config = dict(
    n_kv_head=8,
    norm_eps=1e-05,
    bias='all',
    init='normal',
    init_std_up=0.0186,
    init_std_down=0.00439,
    optimizer='adamw',
    beta2=0.95,
    lr_head=0.00364,
    warmup_steps=259,
    decay_fraction=1.0,
    final_lr_fraction=0.0,
    batch_tokens=[32768, 65536, 131072],
    doc_mask=True,
    steps=7926,
)
Each number is 128 + 24 x the weight over its row's rms, rounded and kept within 0 to 255. Layers, rows and columns count from 0. The size above them is the row's rms in percent of the matrix's.

# layer 3 MLP up, 2048x512, rms 0.0505, rows 1302-1350, columns 384-447
size [ 87 101 112  94  83  88  94 119 111  96  70  87 106  86  92  94 109  99  88 115  95  97 116  73  98  97 100 146  82 102 110 118  92  90  98  92  92 120  91 102 104 109  82 101  90  95 103  92  94]
[[121 134 145 151 150 146 124 149 100 118  94 120  76 129 169 105 138 146 153  95 111  95 156 166 114  73 141 121 115 128 139 108 121 130 172 122 100 119 173 104 102 140 122 169 167 128 121 147 165 131  93 125 148 146  97 106  63 137 111 163  99 178 140 120]
 [108 179 138 138 167 118 123 121 117 119 142 186 101 168 170 140 124 143 160  97 116 151 154 153 120 115 104 151 111  77 135 117 157 132 123 159 123 113 114 112 120 130 116 126 121 117 110 143 126 142 136 161 137  84 172 106 148 135 140 132 144 124 122 145]
 [132 141 102 167 152 115 120 106  80 103 137 121 149 177 126 146 154 159 190 165  99 127 185 133 137  96  97 142  75 117  94 147 131 180 118 119 125 155 112 102 127 150 132 117  85 123 108  77 105 119 120 155 124 149 178 118  86 113 106 152 120 100 122 126]
 [157 181 135 138 137 120 108 117 116  82 118 129  98  93 151 129 116 157 152 138 139 125 129 147 137 140 125 182 119 143 146 139 147 151 119  76  66 141 128  87  94 160 117 136 135  82 128 112 137 100 132 175 129 113 129 133 127  80  99 127 134 126 119  97]
 [141 131 208 132 102 125 143  83 128  88 123 145 115 105 141  93 111 155 125 171 150 115 123 142 133 139 129 154 130 170 171 136 128 163 119 103  70 105 121 114 125 149 114 139 152 102 101 130 130  48 153  95 127  98 143 132  86  77 105 101 102 172 145 107]
 [128 156 155  80 125 140 140 111 170 105 117 118 133 108 135 128 114 162  98 133 147 127  92  96 125 160 180 150 120 137 151 134 119 121 151 150 110 147 142 134 121 160 123 136 125 121 158 147 105 104 141 101 130 122  80 118 112 107 121 170  71 114 144 129]
 [187 144  95 137 122 129 130 143 147 131 158 148 124 136 119 120 160 114 135 104 138 110 139  95 147  84 118 180 138 147 115 124 104 153  90 114 113 100 101  99 116 164 119  84 103 101 164 101 119 122 150 112 164 132 129  89 158 105 128 138 147  88 132 103]
 [ 86 103 147 168 125 107 130 123 166  85 123  79 132 127 120 108 124 162 173 127 146  88 184 123 123  89 119 121 107 131 111 163 123 147 129 111  99 122 124  88  84 167 117 126  85 125 144 136  98 145 133 101 155  62  95  71  98 122  91 142 125 125 129 115]
 [127 136  90 113 146 125 107 156 105 123 115 169 121 105 103 144 143  83 121 169 137 163 121 151 124 124 115 144 134 159  45 134 132 167 113 123 121 148  88  79 122 179 114 103 133 117 153  89 131 111 136 206  99 136 163 131 144 118 112 129 108  82 109 119]
 [128 124 114 144 154 119 107 112 151  98 100 132 102 107 125 155 126 149 121 101 155 148 105 146 125 124 140 149 133 160 145 142 106  97 150  96  79 136 153 114  58 114 154 137  99 130 148 117 119  34 131 124 109 136 107 142  95 134 106 110 150 161 113 105]
 [174 107 170 136 104 130  97 156 110 120 130 136 100 116 107  89 148 151  82  90 103 115  95 157 117 139 143 137 191 154 136 135 128 182 139 152 126 136 134  88 126 153 143 123 131 111 136 102 123 155 120 159 136 106 110 125 171 116 166 132 112 116  92 116]
 [122 152 138 121 154 134 125 122 114 112 125 103 135 129 138 122  86 153 119 159 123 131 142 174 157 130 130 173 148 178 142 101 128 133  69  82  99 129 100 109 125 144 160 147 104  78 127 112 109 104 157 138 150 103 118 141 112  87  93 137 106 150 137  85]
 [145 127 155 113 117 123 133 107 140 128 100 152 148 145 117 119 118 158 113 138 154 153 131 145 129 145 143 176 157 100 113 159 136 139 167 164 110 123 115 108  96 132 164 175 134  92  88 132 163 145 123  67 134 120 141  97 108 138 127  76 100 139 105  69]
 [107 169 111 126 122 109 146 126 128  96 122 150 122 158 141 147 124 156 107 143 146 166 132 158 143 169 117 147 140 113 147 143 127 105  99 112 119 132 114 125 148 124 158 123 163 115 124 143  80 133 118 123 143  89 100 144 145 152 133 118 104 160 133 138]
 [125  85 165 139 171 160 131 140 117 103 116  70  96  87 118 154 112 147 149 118 179 143 113 142 145  91 134 111 108 150 164 131 113  98 112 149 102 150 145 135 116 135 140  82 138  95 120 117 155  87 159  97 132 144 140 162 109  83 129 131 196 123 126 123]
 [107 112 186 187  78 102  97  82 111 122  96 176 149 142 115 109 129 118 142 172 123 123 100 148 130  81 123 139 146 150 121 130 137 128 111 141 122 145 126 124 122 134 171 173 116  90 103 126 133 115 131 142 149 153 180 124 111 155 148 102 141 138 129 119]
 [139 161 141 156  87 138 135 151 153 117 118 114 119 110 121 103 145 140 184 110 153 100 166 122 128 125 101 171 106 122 121 148 125 151 121 139 115 112 143  65  91 129 117 101  82 134 170 123 140 140 146 139 156 137  99  99  88 112 113 145 100 158 123 122]
 [148 146 163 116 190 115 125 135 111  44 112 127 110  95 150 118 133 128 132 112 158 127 130 138 131 111 147 147  96 138 107 140 113 145 122 157  67 112 104 106 118 212 128 143 161 104 125  87 136 104 140 117 145 119 142 135  81 118 100 108  92 135 144 109]
 [ 91 145 133 153 118 108  95 118 167 112  85 131 116 125 110 135 148 127 205  99 121 143 178 127 142 131 118 127 121 122 119 136 126 114 103 122 142 164 133 150 139 122 119 156 124  91 160 117 153 113 158 117 150 116  99  87  78 143 123  84 132 137 137 136]
 [139 176 140 133 122 132 124 148  89  98  92 124 141 118  95 125 149 152 125 167 109 105  77 129 108 117 136 149 114 120  50 163 153 157  79 108 112 147 149 109 121 149 115 133 137 135 146 149 168 117 136 102 114 103 115  83 117 130 150  81 120 117 132 127]
 [121 111 125 161 111 127 121  72 130 131 132 141 117 148 183 108 140 122 159 130 117 133 124 166 147  93 128 141 125 129 120 112 127 123 158 151 108 116 125 125 128 125 114  89 144 125 103 146 130 110 122 193  98 133 147 134  95 118 126 148 150 119 129 125]
 [142 171 147 141 127 114 127 139 115  95 106 137  98  61 133  96  96 139 132 136 132 117 128 149 146 133 147 162 118 155 102 144 134 140 124 109  79 142 156  79 106 162 125 183 130  91 107 118 132  77 130 148 122 126 140 123  95 107  88 114 134 126 141  94]
 [153 161 160 156  99  94 128 112 130 123 153  71 150  76 134 142 136  90 124 140  84 104 116 143 149 141 125 141 143 140 117 145 140 133  85 116 117 159 103  74 128 114 103 117 173 142 162 139 132 133 167 138  75 118 141 117  94 114 132 150 109 106 123 142]
 [151 106 122 128 125 114 156 135 112 118 152 137 141 122 137 115 141 157 130  94 123 130 156 158 113 135 114 126 150 136 119 122 139 167 119  96 119 144 120  72 115 149 107 118 122 112 123  81 121 144 134 105  74 124 110  89 126  77 102 135  79 116 123 125]
 [147 156 175 134 158 122 123 148 120  90 106 136 104 108 159  92 108 151 142 135 132 116 123 152 144 132 145 177 133 162 127 145 143 144 118 107  84 137 147  80 104 168 121 170 133  90 121 120 133 102 132 139 108  99 134 118 101 110  98 120 127 133 121  92]
 [148 141 160  96 155  87 120 163  81  94 105 110 128 124 107  53 120  87 133 127 136  88 209 118 158 182 149 193 115 121 148 107 138 102  52 103 106 134 109 116 120 172 117 175 100 125 146 120 146 113 103 152 141  98 133 115  89 109  93 149 120 105 136 100]
 [162 133 126 142  81 118 117 141 128 124 169 144 121 134 116 126 105 195 107 134 152 118 167 120 148 136 126 132 116 123 151 134 123 156 124 112 116 165  94  97 142 148  97 111 157 107 174 166  87  90 155 134 102 101  91  77 148 114 128 127  99 117  94  66]
 [146 159 180 137 114 126 126 111 129  53 134 135 118 106 178 109 123 168 141 160 155 122 129 174 137 180 125 164 125 185 120 168 137 114 102  94 102 143 123  40 105 168 121 144 109  77 121 120 120  75 128 143  91  98 154  96 124 110 105 106 115 171 123 128]
 [134 159 112 124 131 123 106 109 135 121  80 186 110 120 163 143 144 145 156  96 142 144 154 142 149 158 126 166 103 138 172 142 112  93 168 118  88 135 135 100  95 173  99 142 167 103 161  98 123  66 147 147  89 125 108 143 113 118  97 137 130 106 125 118]
 [148 125  86 103 133 148 119 121 129 101  84 139 113 101 121 122 112 125 121 131  91 113 115 121 109 169 156 152 141 106 200 155 131 139 109  81 119 178 167  99 119 147 159 133 124 149 116 131 103 134 146 178 111 153 125 125 145 115 131 130 117 116 103 108]
 [165 107 132 133 107 108 140 122 144 101 137 150 172  91 139 123 137 137 151 175 125 159 153 112 175 139  91 124 179 209 143 119 104  84 152 152 113 106 108 117 129 143 137 109 170  60 139 126 127 128 153  89 183 140 137 148 116 119 152  89 150 145 143 121]
 [129 136 130  81 146 144  93 125 139  94 134  87 156 145 174 108 138 178 134 126 110  81 161 157 113 149 155 151 109 138 164 135 123 134  67 123 107 156 130  63  90 179 118 116  95 114 114 119 144 126 134 104 135 141 113 118 120  86 111 170 134 133  96 142]
 [141 146 106 115 154 136 135 132 113 120 173  98 108 135 119 172 116 125 153 125 145 144 160 116 122 152 141 139 135 134 102 130  99 149 107 133 140 120 140 111 141 124 117 126 174 133 140 121  99 110 149  51 201  46 132 156 140 136  94 135  95 160 135  78]
 [126 184 152 125 131 119 139 154 106  80  79 146 153 127 106 105 118 112 156 125 143  93 156 145 153 148 143 170 177 180 141 153 153 155  94 143  43 109 137 101  94 169 149 168  92 121 135 116 176 128 128 109 122 125 102 115 105 129  79  97 132 137 131 103]
 [149 182 136 122 169 152 107 118 133  68  86 124 106 126 142 137 130 152 119 100 101 135 136 174 143 160 158 135 111 107 118 144 142 155 135 127  83 145 117  61  46 164 123 157  98 123 136 114 125 130 154 173  89  97 125 113  94  88  97 142 106 123 115 128]
 [108  89 154 148 137 130 100 118 146 106 125  84 124 129 164 119 135 131 122 111 137 168 169 175 107 154 149 124  69 111 114  92 126 104 106 109 110 194 165 150 137 145 115 126 126 126 126 127 128 149 102 111 105 151 147 124 118  84  95 142 127 107 112 115]
 [198 148 129 114 125 104 121 146 148 124 109 110 117  88  91 109 128 101 137 186 109 107 147 150 149 122 149 153 131 144 102 155 153 140 132  92 101 117 146 151 113 153 110 164 176 126 112 123 144 107 103 133 105  55 152 155 123  76 145 122 135 152 143 123]
 [130 167 111 101 114 153 120 102  98 129 128 114 134 152  98 114 127 118 170 132 180 136 115 106  94 145 161 160 133 101 111 126 135 123  80 125 113 181 137 112 136 132 100 143 126 135 152 151 148 114 151 127 167 137 123  96 119 103 104 129 107 132 107  66]
 [146 163 127 143 143 115 140 131 151 129 156  75 132 130 158  91 134  89 128 119 137 117 143 118 113 143 156 131 135 122 166 134 122 186 141 155 108 143 135 125 107 131 135 114 135 145 130 121 166  82 112 154 126 127 132 129  97 107 124 152 124 122 118 145]
 [140 114 157 153 141 127 135 109 107 137 134 127 137  75 158 162 143 142 125 109  96 142 135 127 158 129 145 116 145 118 121 120 158 111  94 100 117  93 149 151 136 113 160 131 112  51 112  92 133 149 131 130 146 124 141 135 116 114 123 116 120 137 115 120]
 [144 131 109 158  85 148 135 126 101 119 122 137 131 129 145 111 125 134 132 146 144 111 148 113 139 134 116 197 115  94 102 138 119 132  68  78 118 154 108 126 124 141 141 139  73 124 101 138 101 110 122 125 149 118 142  96 123 132 150 105 159 137 124  84]
 [152  95 120 142 122 119 144  72 156 128 153 132 177 142 167 127 119  72 153 155 132 151 128 133 152 127 104 119 174 153 123 113 120  92 129 112 115 115 116 118 125 126 117 114 168  92 109 143 140  79 168 123 197 132 121 179 150 149 142 109 125 167 138  73]
 [172 122 105 104 143  93 125 102 125 106 114 106 121 103 116 135 126 125  97 112 138 154 152 123 152 176 138 149 160 105 126 126 149 124 153  83  95 118 148 117  96 177 150 153  70 114 145 144 140 119 112 182 130  95  72 105 122 107 121 119 121  86 136  75]
 [205 138 151 138 153 148 128 156 128  80 135  90 121 129 140 117 138 142  81 146 110 143 119 187 129 152 144 133 115 132 136 131 119 121 128 115  72 132 142 111  75 162 153 157 135 123 126 122 114 132  92 123  93  89 106 151 141 101 105 139  79 124  95 114]
 [132 107 231 169 135 109 147 139 100  99 139 111 126 111 134 138 118  97  74 147 107 156 119 111 138 124 152 158 100 110 161 164 108 162 167 125 105 139 115  94 103 142 137 118 123 104 121 124 139  99 110  91  91 110 147  86 106  84  86 118 119 155 135 114]
 [ 98  93 146 117 101 135 128  91  74  90 155 121 109  78 101 134 130 151 134 106 163 174 158 123 128 152 125 134 130 107 150 130 138 129  98 118 104 164 172 108 120 153 115 114 153 100  95 121 127 138 123 140 139 117 117 118 122 103 113 116  81 163 125 109]
 [181  85 124 161 141  93 137 147 119 122 164 136 158 128 163 110 146 187 130 153  39 108 117 127 146 127 111 120 100  99 114 108 125 111 109  63 120 118 112 107 125 124 164 129  99  80 111 120 106 172 138 110  96 136  90 140 122 131 114 108 117 143 131  90]
 [ 82 111 136 153 102 130 120 125 148 120 148 149 152 117 180 148 116 154 122  85 132 169 142 145 136  94 148 139 144 128 147 179 131  96  82 114 116 139 169 138 115 148 121 125 121  68 113 133  83 108 135 121 149 132  76 109 143 139 119 127 158  97 144 115]
 [164 153 129 158 176 122 127 122 132 114 114 137 184  78 148 134 135 160 158 147  89 141 149 122 153  97 102 133 136 121  81 120 140  99 115 120 109 135  91  92 122 115 148 131 108 117 127 104 161 153 120 154 108  99 130 122 124 116 153 108 150 131 135 147]]